From a checkpoint of a small transformer trained on Wikipedia.
Size: 16 layers, width 64, 2 heads of 32, MLP 256 tanh GELU, vocabulary 8192, 1.85M parameters.
Training: a variant of Muon for these matrices, 128M tokens, 6782 steps.
Each number is 500 + 50 x the weight over its row's rms, rounded and kept within 0 to 999. Layers, rows and columns count from 0. Numbers have three digits each. The size before them is the row's rms in percent of the matrix's.

# layer 13 MLP up, 256x64, rms 0.0654, rows 206-247, columns 32-63
107:453501508518461521482559484475529624537467451547461521482462564543481461425432448420443542433592
101:405508532402483478492463491506461534532590596591544515490499501480481575475440417494511497565523
104:519505478488478518546547473487446599504551363576533423517431553540583485433587538435501546514488
101:500410473485528365582557500609517512470494497379488464460489479611493467479537495552498508478478
089:532482457562450463465511691508474567556473514475525479536487469548513489452517441513602456503525
105:477449544490440483611547493599431543573480474458532539464500501528499473474521491478502551511464
086:582516478465556541526462509544473623457529525523515539338396547517541523538470522574491498443442
093:479493486532485399534610489463534533452482448490526478592530442518429511506552511504504444494479
100:458462557474482492432622455441408489546587489519499444487459544462449519570492549542514547514474
103:470525520467508549536571499442466466601590506589498527420504444542405511493491426514467603521544
114:435450570521536377528456502550399617507476486459453496494510457601416460494520488505508499471514
113:472459525492377418547411577512494504563514451473385475510494601559477482515424441501466589538411
096:425458493489499524568517534503462430496614459483409457524512578529446453524561512434518509577553
108:461504584566456497485487491430436513562532433551444555448472530468512393574543390416476487487510
091:439538480480530396520613467479605550579554512484532495491491469557600482480426508535514496471429
101:432521465432474416525477512462553429548434443573463454513447537438522475504504520467487538484482
110:483552584455499515492554504489500583538565446511508587481534548474457559441512454501378459635440
109:522544583510532468477538410515489507536496563472456567427468474509491497514446438499536468473456
102:434485507616492488490499492507496521514450527483432442431405425456503458563504512540527514530523
099:521483534519468493500504479461496588397548624495453518497565483498456467387433485460554551572492
092:461545421468545465475558564566471522515470460424519513480402503527505418504453532584459593526490
109:452473484493471481518464547515429492567565508488570537476441507510579473455584481470631400491485
095:589492550522460430469491466459521505585546514456340491472464532496415568505569495590482520531478
098:486544507489582509449494394558594532555479572466495598431421470479561513463441489604441527592512
095:527430562534558498503513558580481579441455546456544439411452460570502469474513444524493505411384
091:513511552541476511478478600536509466560541580561541512526429544489471426490528535521491545458529
094:507481518445409501513482413525526565510496658420356467417504559548409494473518436530446557532501
102:479525570548487507433529453559535446481557422428468561542482547531493555534558506447428554496472
104:488499471442421515511552595440491466577546484544524555523465534508436545463426575530539533567465
091:453467491434467431542476541383456495528587497536461480566455469533504543499425482445444493440489
098:463476449443565522484513462485509545505488543541493485558443558451463468527514445474511560572584
096:471550560503439505465549451535503498550527588429433475565504567548549426494467493486437499519536
087:431456472518429545503518518474529507628501402442456475472526497466510461439459432401436490476493
101:520472502487474510521580471541565450580531567416537400485420508567528513544465500537447592397473
093:545547617486500564486525533533543496452542560482492481410482525458590534569438485411493516528417
111:528496441543541450465493519554582518514546418481466515399462426564489530515620466560508452530519
111:398458602543497507524522498406473516559432515477521454456444491563489539493488584466412540521400
102:537547541463540390528473478495414544468537606561579477475426469495491470516485489477634550456475
099:523519547538463427570573502444526533572511475539494646460481442563501499494565510398445506447431
117:509453491575469512533577486552484409506544564442570507488522506549523479518488527466591473516433
101:551506535468489416474516480598503478454451451412477565429432533529423462495488557549510565502490
113:484444445539525460498548466511445509439591502514485544562381518587525487502467513492452528462457
# layer 13 MLP down (transposed), 256x64, rms 0.0684, rows 206-246, columns 32-63
114:574402572541416534578488543410413492541524400497464605435536535515566473518450560521408466480552
103:425477551539447545586494462422508465602499549494507468582513634442572455493475531399475473530494
108:522438486417498534491482515578515519546469466465502561469585464432408510515441511517430575581544
093:531461510562470603495488551446558511515461439411554536488518572413461536486460639446507473554532
096:487520571520539452403519444445487444472568498533544535589387538472523451532412447497543452575470
104:536493482444551550497397513507527436446585431445522456546527479507604465515539505408519509446538
086:470497459475514485488546469472430518535531523456496449571571544519437471483583509419497497564639
092:490496495541505516521430512479496493459527524475394606529532569490593512480483588528537495479489
085:513527468492558491469386500463493596413459501443527498492512455562553494439488526570502509544619
101:558489356518534511524476473529459611541441508463518581458472508477545479519533531526534483462529
109:523541472483516485529472468529524558327475502496489494470472498556522514507491537541396534582436
104:468529493646528472477452566456563481489472486537455527503435522525463455542560383507480594554464
092:469541521545457491604458446451578453501566475497527447485563471460543541506586501561543443505559
100:513580440416566528490577520497551515511434457545496455524584520528523491436549578437524487532557
102:506470500436527606527477511503412486565513478541487519526523585518398441419515528462544510492520
112:539482510538459488475485502460504384532407425513503458523576501499486532513559447446567461560471
101:485564616518602427477452510506454507501530450388505525503479525490559565448518462457484460458567
112:436506481521535363492459481426551479550436510526479455549541482409511581488516536505551530515525
088:478391447470518482420453480538542541553526478517517536471541517515447483512489526566402464455490
102:429534493586468503478524478437478520437491477486513487480524527584559461546466718413496538506542
105:465481577545481510485482453427505447565530511534387511552507459523494504512514431413493370475466
095:413562539584568489501412556489557444555434586497517426509475491440509498538448493480409411468503
088:560425520540547575519513456519575478435477442494485494419468553544583358496463396470530531523547
099:463451491491460462567482430449447500599410498664454461526438543418494477526516501439493495529530
090:487463540562440523534537478562529537364537488495536488520536489429479525443584562468541495529459
122:513399531506493535545515506468424470536359478463522443523511580483467492454556501357468489593483
079:461587597460545515535444484449473493480501485548574508580503463515518490594434553559524467596414
089:495509470393499496506516596441492535457526504450522539630466445611493485545520475552501512405477
108:527535534541484497457479452502526537443469537544430401481453456578539480501533421523478425501565
100:541493486551547501477518530520516574422477484428503495541439485553505506546599475608458581491453
088:522491532404382511666442465449493456522526468547489461474539556456536440560483492382460489460508
081:471493569493484416485485538493460466420558616517511507397466429512446541478502646495521494446565
111:485484526431506477524505526527494477445531592452471476506574524501474572445463519484561442534483
104:460482500513501506536490440528459488466441473589544609511521579449502492558424562410440418572562
101:443520425567483487470523527459452481555587462552519614590449402540462378499537539541530487417577
099:458487551472431507437505488459532514563493544473560485511500544420498597516548522446522473542473
120:502454452420510501427481551614533509419539586508485494539482483490529508527433432510546403488497
091:479505467495450515438506478568556503517499450441452589493578446543398499443575452469384463509567
102:442491489514447490575494508551452432420410504621463551460560465473422445463487540446514509548501
114:542457483474465471500546460535572559374588520566561428528572470464497464453551572481504557538469
088:573498480527526516434499412501470491531633538498604439561569482421520541536572518417543404493452